Each number is 200 + 40 x the weight over the matrix's rms, rounded and kept within 0 to 999. Layers, rows and columns count from 0.

# layer 7 MLP down (transposed), 320x128, rms 0.103, rows 245-281, columns 64-127
226,217,215,111,130,149,216,164,204,217,179,219,251,208,162,234,175,213,199,145,221,152,224,272,214,219,239,271,210,207,98,166,253,204,207,241,150,270,215,145,199,199,219,177,186,182,208,245,186,146,161,206,174,182,202,206,203,181,215,145,217,228,285,283
205,147,212,203,225,207,147,170,181,244,204,196,175,209,214,293,135,238,177,239,182,234,219,206,203,196,128,192,188,158,191,228,170,115,194,157,109,241,200,153,106,131,229,265,224,256,194,120,231,146,257,240,248,294,228,177,170,218,240,187,195,147,203,272
219,205,194,216,217,192,270,115,245,242,132,197,184,219,213,202,234,214,179,197,245,177,153,189,200,181,304,214,213,223,204,262,222,182,267,235,195,226,192,167,188,165,184,212,293,162,210,133,223,175,129,181,200,305,234,204,248,237,174,200,151,196,197,230
173,235,152,195,186,154,174,213,265,227,217,266,224,176,215,224,190,193,169,190,213,213,264,148,218,207,233,210,262,189,218,186,173,208,239,212,294,150,227,155,220,256,231,194,201,143,192,237,222,125,200,188,165,171,239,185,191,248,243,249,205,269,223,216
203,179,260,166,243,176,154,134,162,135,177,219,185,194,165,220,82,147,211,135,141,184,190,172,188,266,162,200,163,180,194,161,229,174,147,219,180,219,240,185,172,212,182,230,223,231,169,185,176,123,247,198,185,223,202,201,149,122,189,171,180,283,198,184
219,182,194,200,211,226,216,207,184,201,236,169,212,197,155,222,268,178,189,231,187,183,235,121,212,173,177,254,222,241,246,159,206,152,183,157,137,248,233,188,219,138,195,218,136,215,275,130,187,221,167,171,190,170,290,193,141,173,219,166,214,210,235,173
207,226,172,176,219,235,233,264,173,182,136,229,244,195,257,243,250,181,158,229,181,211,241,168,135,227,187,218,191,222,189,161,199,183,250,235,226,205,197,192,225,176,178,216,257,226,172,254,193,202,259,228,176,198,142,154,230,266,209,260,257,171,178,211
149,216,196,234,181,174,190,263,136,201,118,159,175,166,123,173,172,226,283,237,226,167,182,73,229,179,170,222,193,170,195,182,170,118,218,166,134,177,127,181,197,203,257,198,235,215,204,224,166,185,230,141,170,146,202,262,225,181,237,98,188,163,226,190
248,215,207,233,271,212,164,133,116,181,165,213,269,192,291,85,250,234,226,181,170,202,198,219,165,235,189,228,177,170,210,193,194,167,254,196,171,217,169,174,253,221,185,242,220,74,181,195,196,142,206,186,212,197,297,150,210,224,195,195,201,199,222,164
208,127,319,186,274,170,165,190,183,235,275,184,188,226,194,158,148,149,196,156,183,238,162,231,147,273,191,294,213,191,187,285,225,257,181,147,149,243,227,171,213,244,241,207,173,214,186,176,189,242,180,145,230,186,273,219,190,164,264,201,258,180,176,189
192,208,239,259,216,219,204,260,174,242,254,217,234,174,222,196,187,203,223,164,180,251,216,161,224,182,234,193,234,201,176,201,158,204,237,247,197,237,115,143,226,191,222,148,191,278,214,184,198,213,258,272,180,192,269,240,152,122,194,190,204,221,202,211
235,213,205,268,203,181,222,166,273,226,300,191,239,126,151,246,190,158,181,182,220,234,156,271,236,184,287,223,208,184,178,146,173,235,221,172,287,159,284,266,236,153,170,219,168,167,192,179,186,173,242,178,246,144,199,152,237,231,200,129,208,164,162,196
260,232,147,180,200,162,201,195,206,222,201,184,184,221,177,187,233,169,257,157,269,201,197,257,174,149,198,180,156,227,204,157,205,218,99,240,187,122,206,256,192,189,149,283,206,180,148,153,187,230,255,253,209,193,50,133,126,244,222,136,217,165,180,129
230,175,171,154,166,254,216,177,137,223,166,240,214,166,295,208,188,194,233,199,229,229,259,211,137,213,199,245,240,188,197,232,176,197,212,161,223,180,187,226,208,206,232,227,101,129,278,178,167,173,228,175,163,238,243,214,252,168,222,120,205,170,168,252
290,214,226,170,246,200,233,224,148,259,168,137,210,257,160,247,209,174,243,90,231,221,174,192,212,234,186,132,93,177,216,268,184,186,113,264,158,176,152,224,148,119,183,241,280,175,223,152,202,218,173,143,209,199,147,211,226,102,206,216,257,215,195,116
184,162,195,216,242,144,200,194,208,100,172,158,164,232,224,234,157,238,131,178,144,212,177,242,215,191,213,128,267,188,215,177,193,232,219,127,288,217,186,215,215,244,201,208,254,143,163,241,223,222,224,196,158,223,216,205,238,276,194,219,228,207,144,162
156,255,184,288,219,125,204,250,157,175,136,140,248,224,188,204,210,198,218,233,190,238,218,187,207,202,185,219,177,207,270,187,157,220,164,241,194,188,206,206,168,264,181,248,212,211,211,158,177,197,188,241,269,159,209,205,156,218,204,134,106,287,126,240
242,232,190,196,165,183,231,123,167,133,159,105,289,157,186,228,301,202,144,234,228,207,247,247,219,226,182,272,209,159,169,231,231,189,239,212,214,228,234,186,185,178,238,163,248,150,261,212,219,250,244,142,216,186,160,211,229,142,179,259,128,210,161,238
214,136,274,189,192,215,149,124,179,230,240,164,217,214,154,148,216,214,144,185,172,197,205,234,102,280,184,257,149,212,174,199,278,191,245,192,187,151,210,235,139,175,229,201,154,187,165,208,180,176,188,190,194,203,246,245,245,181,183,175,211,195,182,185
184,175,146,192,265,204,231,202,192,222,236,200,245,191,239,194,231,194,187,177,201,199,205,207,151,110,214,226,184,221,210,198,178,220,163,241,171,245,164,193,260,221,96,138,171,187,217,299,197,165,182,199,140,169,148,226,164,224,239,210,220,147,190,201
188,206,240,160,209,234,86,199,165,175,194,131,224,137,118,142,248,238,202,171,93,175,237,171,162,253,200,200,185,218,210,239,225,204,254,180,187,116,143,225,259,175,291,222,185,65,223,208,246,212,229,287,134,234,205,123,183,227,210,280,218,226,175,248
206,175,177,195,148,166,138,264,237,206,205,230,219,229,228,262,224,174,126,203,232,223,180,253,234,155,219,138,181,173,149,199,154,231,198,227,233,284,248,216,220,189,208,211,194,205,171,217,240,274,196,105,180,202,228,182,185,183,191,207,254,192,213,188
111,176,240,140,201,199,219,246,197,218,186,226,181,206,89,182,238,200,249,217,234,199,226,169,155,184,219,259,164,230,227,188,206,215,214,214,197,172,228,135,242,215,208,193,146,269,258,159,176,238,216,206,227,168,234,268,152,191,131,218,153,256,177,177
229,247,135,208,229,176,216,167,165,165,210,190,302,236,232,289,202,239,228,157,221,216,216,142,227,197,140,174,241,214,263,176,205,122,136,195,245,281,216,204,250,177,189,95,228,181,226,128,187,206,218,161,265,203,188,267,173,237,228,235,171,294,154,220
222,197,152,220,102,177,219,208,174,193,190,205,237,189,234,259,249,193,215,241,156,180,162,267,219,161,248,205,219,166,181,204,116,239,184,186,281,201,213,289,164,187,189,135,198,171,216,253,243,202,216,159,232,215,204,164,249,134,161,185,159,218,187,262
190,198,197,223,172,208,129,198,212,248,211,321,132,209,207,214,230,147,153,201,221,222,234,160,291,174,227,125,162,204,298,224,202,247,224,142,191,158,229,202,243,301,173,169,187,212,229,221,287,182,221,221,195,197,132,186,122,215,161,152,245,244,254,166
135,183,169,196,155,197,184,155,176,196,209,200,190,180,154,208,179,189,195,202,253,122,170,142,145,188,237,224,152,181,228,283,245,162,211,214,183,186,228,202,180,193,218,262,152,147,184,173,278,151,187,216,157,198,186,256,217,236,175,241,156,285,216,227
178,117,105,165,289,276,278,220,254,259,193,218,254,188,173,267,263,220,198,256,212,121,178,152,294,195,212,162,197,195,222,189,244,156,251,235,151,237,223,240,124,154,223,275,164,183,176,178,212,127,175,208,182,245,256,255,197,145,248,201,167,188,247,228
176,242,173,255,232,189,171,226,321,257,262,175,201,115,180,182,226,194,141,245,294,211,198,156,221,189,185,202,218,180,331,205,175,213,226,183,63,236,219,257,145,154,126,206,213,239,167,182,197,212,214,215,170,205,240,136,196,234,286,160,148,249,175,173
183,199,263,165,194,259,152,113,161,244,168,170,177,181,218,209,233,188,201,200,84,240,212,295,210,182,194,207,248,158,164,193,237,185,285,217,160,294,143,153,305,220,197,207,129,172,239,231,212,154,187,161,221,257,209,234,147,208,181,248,234,219,240,129
211,237,174,180,182,214,275,202,189,185,234,288,215,244,298,215,121,255,150,226,178,198,211,174,204,217,233,171,160,144,203,245,257,226,216,184,94,250,224,200,163,178,151,233,221,187,230,235,204,174,165,167,237,216,213,174,133,269,266,217,181,158,209,120
158,223,218,256,206,274,260,234,138,168,170,213,225,145,143,203,184,198,196,179,201,214,171,183,231,122,189,177,206,249,236,211,116,223,205,230,245,155,221,229,240,174,152,263,142,245,192,129,203,160,191,283,207,185,118,197,233,260,289,196,133,150,189,252
223,168,188,107,190,164,242,230,176,222,298,253,171,172,161,116,199,185,131,232,268,215,222,181,192,129,172,199,280,291,229,220,154,142,212,234,198,180,219,234,235,267,159,207,247,164,180,200,203,227,221,211,239,171,183,292,200,242,192,283,208,251,218,151
205,160,138,205,221,187,229,202,252,185,164,173,254,256,171,102,178,191,187,295,236,242,179,173,174,238,293,186,256,264,127,194,152,188,203,149,182,178,192,207,219,212,193,197,136,170,241,220,202,185,228,178,239,151,184,183,231,226,208,204,180,128,184,215
235,214,180,209,209,217,177,183,191,229,220,236,164,79,196,164,243,200,167,247,130,211,206,159,246,250,212,145,198,200,152,246,188,210,221,175,194,173,141,226,180,148,172,226,261,238,238,167,177,185,238,215,179,270,241,170,108,194,188,198,112,164,238,147
205,164,123,192,221,144,261,158,186,176,232,160,187,218,213,188,216,225,135,164,167,228,234,205,163,224,222,202,213,239,162,304,122,272,223,230,234,168,163,258,183,142,160,231,198,237,267,233,242,190,216,180,160,158,164,139,240,267,178,148,200,222,158,277
265,206,221,201,178,214,232,166,204,166,211,198,239,187,228,125,168,243,203,248,160,230,162,177,168,231,234,208,258,257,211,132,218,178,198,189,160,158,200,174,245,230,128,90,178,259,212,210,209,145,181,194,205,181,220,156,180,196,276,175,65,170,250,178
# layer 7 MLP gate, 320x128, rms 0.118, rows 246-281, columns 64-127
218,231,191,128,203,127,148,228,222,185,191,233,224,311,248,227,174,222,196,270,178,123,218,309,200,266,273,189,184,258,210,203,200,146,167,170,207,251,250,220,175,235,247,174,192,146,176,133,184,198,189,200,156,191,205,158,226,301,212,235,168,259,194,216
266,265,183,214,163,211,181,240,157,215,207,158,177,225,192,247,220,190,193,257,213,255,129,208,210,154,244,219,196,209,205,153,226,101,208,224,243,194,196,192,171,196,189,114,233,183,196,259,159,192,123,158,213,170,177,207,190,188,159,216,167,140,163,242
195,154,130,187,194,220,172,155,180,253,147,296,153,207,179,275,222,197,199,192,152,204,141,249,244,192,194,237,249,147,179,177,161,231,165,179,253,223,161,220,183,209,155,267,127,203,218,260,94,190,177,189,159,243,156,231,231,141,173,172,183,183,228,195
180,234,252,139,186,143,228,257,304,182,161,187,227,292,245,264,229,138,255,248,224,144,203,232,196,201,182,198,199,232,149,202,277,225,208,220,212,192,183,187,222,228,239,204,177,192,148,227,236,261,286,153,168,243,154,183,163,311,193,222,172,255,239,178
205,163,184,206,174,183,180,184,232,268,202,165,191,188,217,180,123,191,174,227,172,230,207,242,224,227,134,240,187,161,220,272,212,227,187,247,159,199,187,151,238,242,224,131,192,177,227,206,191,204,184,176,237,165,142,162,216,255,193,326,215,138,244,284
250,202,211,211,271,205,151,243,150,151,194,214,213,210,185,211,218,211,163,263,239,211,252,202,188,206,191,232,240,194,211,174,202,202,205,137,177,220,222,189,174,206,186,225,272,197,165,227,233,194,250,174,217,197,144,190,240,167,191,229,291,173,164,223
232,263,250,252,203,228,188,162,224,206,235,199,161,200,194,254,200,206,224,189,210,241,162,132,231,177,174,230,203,230,164,217,152,153,154,245,210,136,201,229,306,255,176,122,250,222,170,268,221,250,153,139,175,225,215,216,146,208,214,193,273,156,212,208
254,177,189,152,175,212,154,201,240,244,171,193,184,270,273,188,198,197,231,231,220,202,145,215,254,229,189,113,249,196,186,182,200,140,159,258,225,200,240,217,154,240,274,270,207,189,224,194,187,214,179,250,220,155,192,192,244,313,239,198,176,224,211,199
219,227,216,144,299,213,188,242,148,184,205,229,165,176,235,229,201,181,165,264,234,264,158,202,222,257,197,195,243,204,210,267,228,197,223,180,218,142,197,269,229,154,258,166,154,231,180,216,278,219,171,158,159,173,266,243,196,157,197,218,253,196,199,217
207,225,187,188,216,158,249,209,183,203,201,258,176,220,269,214,162,184,295,186,218,146,200,266,196,228,133,197,228,206,176,103,180,140,210,190,249,174,213,261,136,212,189,198,145,200,221,189,231,250,157,191,195,215,195,163,186,252,226,206,205,153,163,246
243,213,217,257,196,236,209,102,168,116,239,213,152,194,149,249,186,221,161,187,223,245,235,198,128,193,216,187,239,185,233,211,209,207,192,147,192,136,177,247,243,209,273,223,181,154,277,218,236,241,181,115,248,188,197,160,202,229,118,188,180,122,228,227
224,175,164,191,172,199,235,213,216,205,233,159,173,191,177,178,83,184,203,184,248,164,176,190,129,175,245,224,169,240,113,146,142,193,155,139,256,247,200,233,204,268,237,226,143,165,149,236,164,182,194,192,232,166,129,143,124,193,189,232,163,245,172,171
247,248,133,130,235,219,199,224,138,139,204,177,169,172,190,202,224,193,151,228,181,153,278,256,218,240,220,193,186,145,141,158,265,171,213,161,201,251,156,248,196,209,220,262,177,212,176,199,123,156,110,205,240,210,221,216,240,180,243,206,189,208,177,160
220,231,158,190,247,180,188,219,189,215,176,174,160,216,234,213,212,194,251,225,232,309,212,216,255,168,102,227,178,222,241,263,194,155,291,189,266,188,276,203,133,180,235,197,244,183,180,120,128,164,153,115,244,189,252,203,230,176,227,216,235,145,189,185
159,176,207,264,203,169,147,173,146,177,227,175,159,194,224,246,149,256,144,163,208,204,208,270,182,184,191,140,275,219,221,211,178,234,221,106,249,205,255,172,214,245,176,203,187,215,272,225,229,232,208,221,151,202,231,194,225,281,213,203,225,223,279,173
270,213,239,187,201,153,181,262,107,191,192,166,194,281,217,210,216,194,216,223,155,270,205,237,189,214,125,183,184,165,191,196,184,189,186,186,174,178,283,253,162,230,227,266,176,180,173,166,201,235,242,175,220,171,215,179,172,205,243,189,111,230,202,250
143,154,221,214,221,199,99,199,195,132,253,170,198,176,211,291,213,275,135,201,180,259,163,186,215,251,180,208,193,223,167,78,186,235,207,146,284,200,176,179,233,206,213,208,93,169,171,183,187,174,257,141,251,189,233,187,191,172,146,186,218,186,243,175
193,154,212,235,168,269,183,166,148,173,193,185,196,197,186,263,184,236,182,206,239,195,235,184,112,269,128,206,234,215,209,154,196,286,147,203,203,252,224,220,168,154,110,179,187,231,170,222,150,265,210,137,184,162,184,239,255,175,206,202,207,193,131,216
201,210,199,167,148,256,199,210,172,240,202,185,238,216,252,246,212,207,177,244,150,214,179,217,156,269,160,123,107,201,177,189,279,217,179,163,187,125,214,109,215,290,181,195,154,184,162,237,237,182,225,197,193,123,191,68,175,237,164,271,254,237,236,211
209,190,166,221,127,228,284,177,246,207,269,183,247,154,219,195,131,187,236,231,216,201,184,193,203,217,154,216,221,184,104,203,230,241,212,199,223,184,243,228,246,247,221,157,164,247,187,221,129,204,124,121,179,213,213,226,182,224,222,130,247,191,235,216
244,193,160,139,134,203,256,194,195,111,193,222,141,156,184,254,201,212,271,286,147,266,175,222,246,260,162,238,227,153,262,210,211,249,156,204,169,233,205,141,152,165,180,189,207,255,246,240,164,196,198,226,204,225,185,92,178,259,200,260,241,152,210,201
213,225,184,251,242,170,165,115,154,198,223,201,217,187,223,308,177,196,175,209,227,235,248,241,204,181,144,203,180,213,192,181,237,144,177,143,219,174,306,194,197,249,242,223,240,241,200,179,243,254,203,196,184,153,187,102,203,191,278,246,230,201,203,158
158,168,216,113,172,227,246,208,301,208,183,160,213,148,222,210,140,243,188,207,195,168,138,218,182,195,169,167,239,191,171,206,225,159,227,178,178,231,200,196,44,235,200,240,220,194,167,284,122,204,221,157,117,238,213,165,208,287,166,191,243,147,169,219
129,189,228,147,104,239,144,157,203,165,172,307,198,211,203,179,118,166,243,188,166,188,174,236,256,207,170,214,219,194,245,130,253,201,213,191,224,204,211,296,137,178,254,219,200,176,257,205,148,182,199,151,241,252,208,167,150,181,215,276,214,272,220,265
170,243,187,160,217,308,224,254,112,128,217,180,177,192,205,178,183,180,262,198,248,226,211,217,120,171,197,200,175,185,178,239,152,194,228,158,187,182,189,263,129,170,238,227,154,223,163,212,194,207,218,162,187,195,231,243,244,202,254,232,219,143,165,250
193,228,194,181,174,221,174,173,214,217,290,253,176,164,202,195,207,206,256,198,257,210,184,214,241,172,107,241,202,174,204,231,203,200,176,193,227,223,205,175,205,134,102,106,188,201,236,234,220,209,240,181,172,224,184,191,260,154,145,220,123,184,185,234
288,221,112,216,131,208,207,195,253,152,201,230,219,173,217,214,105,210,295,156,235,207,237,258,162,192,186,189,138,174,185,86,142,159,202,121,216,188,244,221,157,243,165,199,167,177,161,178,152,260,209,164,223,166,204,163,209,184,209,150,248,135,206,241
147,176,160,193,229,151,205,175,153,222,295,209,223,204,257,306,138,260,230,208,179,209,228,125,229,199,214,192,217,205,215,165,215,125,175,163,205,186,205,223,191,170,173,108,206,219,144,187,196,198,227,141,165,237,253,235,141,153,172,251,210,211,171,185
182,171,219,247,119,270,204,222,232,162,201,312,154,239,185,259,156,237,283,221,168,278,196,140,247,248,217,161,164,185,230,194,253,244,156,167,246,111,238,227,165,202,134,167,163,226,118,217,163,199,218,162,160,212,155,181,151,152,173,196,230,150,271,234
157,245,164,174,220,145,158,266,156,195,227,115,213,209,180,217,181,269,275,204,234,240,216,225,218,210,196,245,176,247,179,238,150,195,209,217,265,198,305,259,172,208,204,211,171,143,127,263,208,175,186,196,176,111,162,271,222,158,154,199,183,171,211,240
209,240,203,203,184,178,247,170,223,192,153,174,216,271,200,166,171,234,268,180,108,122,209,187,200,276,161,145,188,242,246,214,226,183,273,139,250,168,216,176,188,278,251,274,167,199,167,263,177,253,197,127,180,172,189,206,219,207,217,205,227,187,175,191
218,135,168,306,236,184,165,196,178,205,271,253,204,170,239,193,210,224,177,212,127,167,139,248,260,146,219,117,199,114,146,117,191,162,195,149,168,200,240,210,233,198,252,175,192,172,123,175,225,167,214,130,240,213,235,201,196,197,144,192,243,139,153,245
149,227,218,164,237,136,186,195,289,107,162,194,226,138,274,248,206,211,177,188,178,140,216,225,238,214,209,201,225,259,207,236,137,120,147,140,213,179,218,243,181,260,215,182,272,196,240,189,189,199,113,162,163,207,153,110,279,298,190,237,155,165,155,180
190,179,195,224,186,166,182,171,218,160,275,220,222,237,238,260,193,200,212,249,182,163,112,173,187,208,225,187,198,225,195,217,225,177,256,170,232,32,249,227,224,286,234,163,213,205,121,238,197,203,168,188,161,164,234,232,138,206,132,219,243,164,208,214
114,275,142,156,232,186,200,157,232,120,218,202,233,237,234,186,113,202,187,195,242,183,113,265,288,217,242,317,251,265,211,149,243,222,183,190,243,160,191,238,134,236,270,236,257,202,194,215,162,150,156,148,121,194,224,209,165,245,147,200,159,255,213,227
179,220,143,188,268,183,174,166,110,200,172,216,225,193,173,171,164,159,177,206,130,178,190,273,218,161,270,177,184,213,249,209,232,163,142,176,192,168,192,204,249,238,169,204,212,155,180,187,141,263,187,231,247,235,168,168,229,148,197,216,206,216,227,281
# layer 7 MLP up, 320x128, rms 0.107, rows 246-281, columns 64-127
196,290,143,194,205,146,227,187,214,233,154,218,170,182,178,127,159,148,223,199,231,217,205,156,165,254,257,230,195,227,220,245,207,269,267,213,272,151,223,205,235,206,198,183,181,168,201,224,160,267,137,214,132,123,151,144,163,193,158,208,202,247,193,164
218,170,197,158,217,235,160,174,213,266,216,98,199,190,196,188,236,159,175,224,279,212,174,210,208,149,249,218,187,212,249,185,272,167,262,232,246,178,213,184,210,160,182,175,204,175,207,260,219,169,182,185,239,251,172,119,116,223,207,147,170,203,184,185
153,185,229,193,221,169,237,262,265,159,199,135,176,323,207,171,200,166,216,197,159,192,170,173,150,205,207,157,170,219,223,177,178,185,221,192,203,276,168,185,287,137,230,167,263,207,201,137,190,203,222,218,217,233,193,180,199,217,122,175,263,174,186,182
215,191,110,286,242,218,199,196,175,228,243,216,218,157,204,194,164,178,183,185,173,156,265,227,188,242,234,111,266,133,213,203,219,197,156,197,196,146,172,141,146,172,171,251,158,213,170,111,164,220,220,160,263,254,181,241,221,205,129,137,239,244,190,179
174,132,199,199,209,235,126,154,254,200,143,211,198,197,184,155,198,189,174,224,170,217,143,260,273,193,168,196,170,177,177,188,165,212,203,226,140,156,170,104,259,230,200,245,198,152,145,170,262,188,124,165,202,137,205,292,223,169,153,237,163,189,256,228
168,193,136,155,209,220,245,186,180,185,163,223,229,183,189,170,162,229,200,258,218,174,205,221,180,161,162,155,181,202,182,189,183,318,203,226,212,215,176,212,176,127,264,228,186,175,196,212,168,179,262,244,191,193,134,175,237,196,162,212,236,238,159,272
168,191,146,189,207,242,186,192,137,138,145,193,163,197,218,227,197,240,257,174,228,94,245,251,192,152,220,184,232,220,213,243,217,164,199,301,182,191,123,251,173,194,220,174,211,293,103,230,206,155,175,197,154,121,232,228,151,189,247,122,215,174,180,165
208,201,168,79,196,261,186,220,178,239,220,205,258,169,193,172,151,166,207,165,233,249,263,147,157,187,169,133,153,150,171,146,191,218,220,89,226,233,177,179,238,200,168,219,182,203,178,155,139,218,149,144,263,245,227,227,212,179,134,155,239,237,159,256
228,199,248,206,139,208,239,138,218,157,151,256,190,172,193,215,323,209,164,169,278,168,211,276,164,163,217,175,230,204,187,196,226,151,139,241,174,172,220,182,158,194,217,193,242,211,211,270,250,244,269,180,152,305,183,207,206,197,155,209,264,261,284,185
237,312,215,226,181,230,274,307,184,196,188,198,199,182,197,130,163,151,206,233,237,197,195,195,213,269,128,175,199,144,191,168,188,188,196,223,214,231,241,205,191,167,202,266,166,177,215,217,187,205,199,228,198,231,217,256,239,225,150,219,153,181,206,139
171,286,191,192,185,297,241,198,186,195,183,122,221,188,188,196,196,269,257,179,238,187,206,156,192,274,198,250,139,259,231,248,143,245,186,249,223,135,128,217,201,237,208,205,202,204,261,125,183,210,153,231,196,166,169,268,285,198,196,161,159,206,200,191
204,209,187,145,108,111,183,151,180,212,204,124,183,231,241,223,204,209,126,208,153,179,225,192,275,261,174,196,197,171,164,150,170,232,96,236,189,151,170,239,195,255,218,154,232,231,196,214,284,197,195,134,236,209,268,248,216,272,235,138,186,174,198,222
199,193,151,204,161,167,153,176,153,178,231,144,137,200,239,221,203,116,192,172,182,216,186,183,205,171,247,195,234,170,222,167,231,244,210,258,184,199,215,251,127,213,232,191,323,182,250,175,199,174,180,184,86,151,286,244,208,170,206,168,280,159,231,254
163,215,193,219,151,186,147,167,222,228,215,182,210,168,179,260,192,254,171,221,236,235,232,151,204,240,90,238,243,186,237,272,137,235,272,197,158,183,189,232,228,129,147,216,200,201,202,97,204,203,272,190,195,160,159,212,188,143,225,253,262,206,230,272
119,247,201,170,202,253,243,190,204,203,248,245,189,140,218,217,224,186,261,209,259,173,215,147,175,226,170,251,139,239,204,213,173,171,162,242,174,172,165,237,224,205,258,201,145,192,159,215,160,184,185,144,212,180,217,154,142,178,187,173,263,196,150,291
114,175,158,118,298,196,137,184,200,206,248,200,227,246,208,143,137,132,230,227,250,200,236,200,184,165,245,217,147,178,171,182,178,217,257,171,196,211,156,221,190,213,187,182,227,189,157,222,213,246,255,212,181,254,246,218,226,188,259,147,200,189,226,245
142,183,227,208,129,137,152,185,227,223,199,259,202,222,213,191,201,167,120,240,229,237,131,186,196,194,185,154,296,236,185,210,228,164,177,178,253,135,201,215,171,196,259,224,185,151,206,141,211,160,242,185,222,107,202,213,223,226,174,145,192,221,266,114
182,190,222,174,213,209,186,191,186,172,269,147,206,219,180,198,225,205,192,170,209,187,254,189,203,235,198,188,160,219,181,233,214,183,221,196,204,212,199,238,154,280,257,158,125,218,198,217,178,208,177,198,195,318,288,187,266,185,184,181,222,130,232,183
157,130,275,205,214,180,203,228,203,165,164,130,235,260,171,220,188,231,175,242,195,199,205,257,175,241,233,243,226,204,208,227,160,226,192,200,226,225,129,237,182,211,166,196,166,173,227,202,189,185,245,234,255,269,181,108,288,162,133,167,208,192,182,177
174,244,253,213,224,136,220,217,239,202,158,226,213,204,226,226,192,173,263,208,171,159,101,218,134,199,211,145,182,190,182,293,143,172,230,219,198,359,203,210,181,238,123,182,200,185,154,144,261,213,182,152,224,187,231,231,137,259,163,123,162,232,200,159
192,154,174,214,124,239,163,196,284,224,243,152,188,229,206,195,205,210,222,179,153,127,133,263,231,160,200,161,225,227,252,188,216,207,186,221,255,157,238,248,203,250,237,242,148,155,158,218,233,306,243,98,192,208,239,248,126,172,212,174,169,221,200,172
163,228,252,280,263,211,234,157,178,151,227,225,229,214,236,225,190,122,203,200,209,203,210,234,180,160,235,214,222,236,233,201,250,103,151,173,174,166,161,244,159,217,250,226,203,195,260,234,190,150,236,253,151,219,172,158,251,241,265,230,194,239,235,119
248,286,205,195,205,225,190,140,188,175,255,129,226,196,246,192,211,173,198,244,222,273,183,148,276,199,130,243,213,253,263,260,180,229,69,278,185,237,227,262,198,258,175,168,267,296,213,227,193,214,211,273,163,173,194,171,109,254,247,224,228,145,228,123
283,168,189,137,172,96,224,238,255,181,217,141,117,176,228,276,209,220,180,209,159,180,180,139,163,123,208,202,208,214,177,258,235,241,192,205,252,212,142,153,207,173,112,115,151,155,159,168,172,263,205,169,199,188,188,128,202,197,201,213,205,146,255,216
234,185,191,149,287,249,196,245,125,139,202,213,120,249,172,186,164,177,225,160,166,235,169,256,254,187,211,212,208,172,215,214,213,218,289,185,175,228,223,168,185,224,222,142,167,217,201,205,187,180,152,231,235,209,132,196,186,287,137,174,144,177,142,233
163,158,182,141,165,237,125,130,166,164,200,242,222,190,183,176,216,197,216,203,190,179,126,158,207,82,218,271,211,137,192,258,224,192,235,200,209,147,166,152,186,182,194,158,165,133,218,154,208,144,200,269,113,194,204,219,187,270,80,236,163,244,163,264
270,250,173,203,184,220,216,245,196,233,192,227,293,195,140,180,200,214,247,243,202,237,221,229,125,211,178,154,198,197,196,143,173,104,313,247,223,228,216,250,241,136,149,261,192,211,262,180,244,236,202,157,229,232,207,168,138,146,253,165,231,254,247,196
179,161,171,105,180,181,204,183,172,143,202,186,299,249,184,197,204,184,232,181,208,228,180,183,221,245,200,207,223,219,154,238,230,144,209,240,199,250,185,276,161,205,226,184,234,210,189,216,192,263,207,216,148,222,176,169,126,255,256,209,176,181,209,197
250,130,160,229,133,251,200,239,202,307,221,195,175,141,153,235,158,196,213,222,178,187,118,146,279,165,238,250,203,161,303,213,306,160,195,212,217,149,214,238,181,206,183,223,238,233,200,153,182,178,242,193,188,267,190,194,152,162,193,194,201,255,180,149
227,132,203,243,216,147,191,181,199,225,175,163,194,162,158,213,267,260,153,150,108,262,233,186,217,207,200,206,227,195,204,222,101,236,229,174,232,169,217,229,180,223,165,237,263,254,226,179,171,212,109,217,273,265,175,272,222,172,155,163,213,205,187,160
184,190,172,204,244,191,196,227,240,215,202,150,254,211,226,176,211,194,257,200,256,214,145,195,243,240,182,170,213,181,190,223,304,240,264,184,198,212,229,140,283,225,160,240,239,168,212,213,264,168,247,216,220,191,240,178,236,161,174,226,205,174,212,221
226,282,215,201,139,231,171,163,190,152,245,207,195,180,224,195,115,188,215,236,206,149,224,208,181,227,286,179,222,146,177,135,225,158,255,146,198,215,185,282,189,178,238,135,204,246,175,185,197,220,185,114,235,165,203,224,159,229,255,155,212,193,142,193
228,235,165,145,252,274,200,220,158,185,230,215,239,204,201,210,229,251,238,184,249,199,210,182,143,247,245,178,108,210,148,221,190,256,202,199,230,220,214,202,276,230,242,241,181,141,151,177,235,218,221,146,261,200,210,186,216,239,209,185,165,226,202,206
180,208,253,185,197,249,193,188,270,270,170,263,202,264,155,165,206,231,165,175,177,222,211,226,208,183,203,163,165,191,202,202,201,252,169,249,243,236,182,181,190,229,151,227,218,185,168,184,127,252,189,264,231,153,164,234,233,227,141,298,233,220,232,195
206,157,185,112,238,199,239,168,117,215,156,227,159,239,235,220,208,258,235,226,192,207,239,229,210,197,287,205,222,233,192,153,273,171,152,147,234,176,229,188,139,228,198,219,216,193,167,178,284,231,140,190,176,149,181,185,237,237,246,233,210,246,265,256
178,144,155,121,241,166,195,227,261,197,97,179,178,162,206,199,220,180,245,186,255,138,219,207,138,252,194,185,137,237,133,243,220,187,238,290,183,272,178,232,141,238,250,249,222,156,201,263,199,172,109,209,182,194,164,153,180,210,253,207,246,276,168,271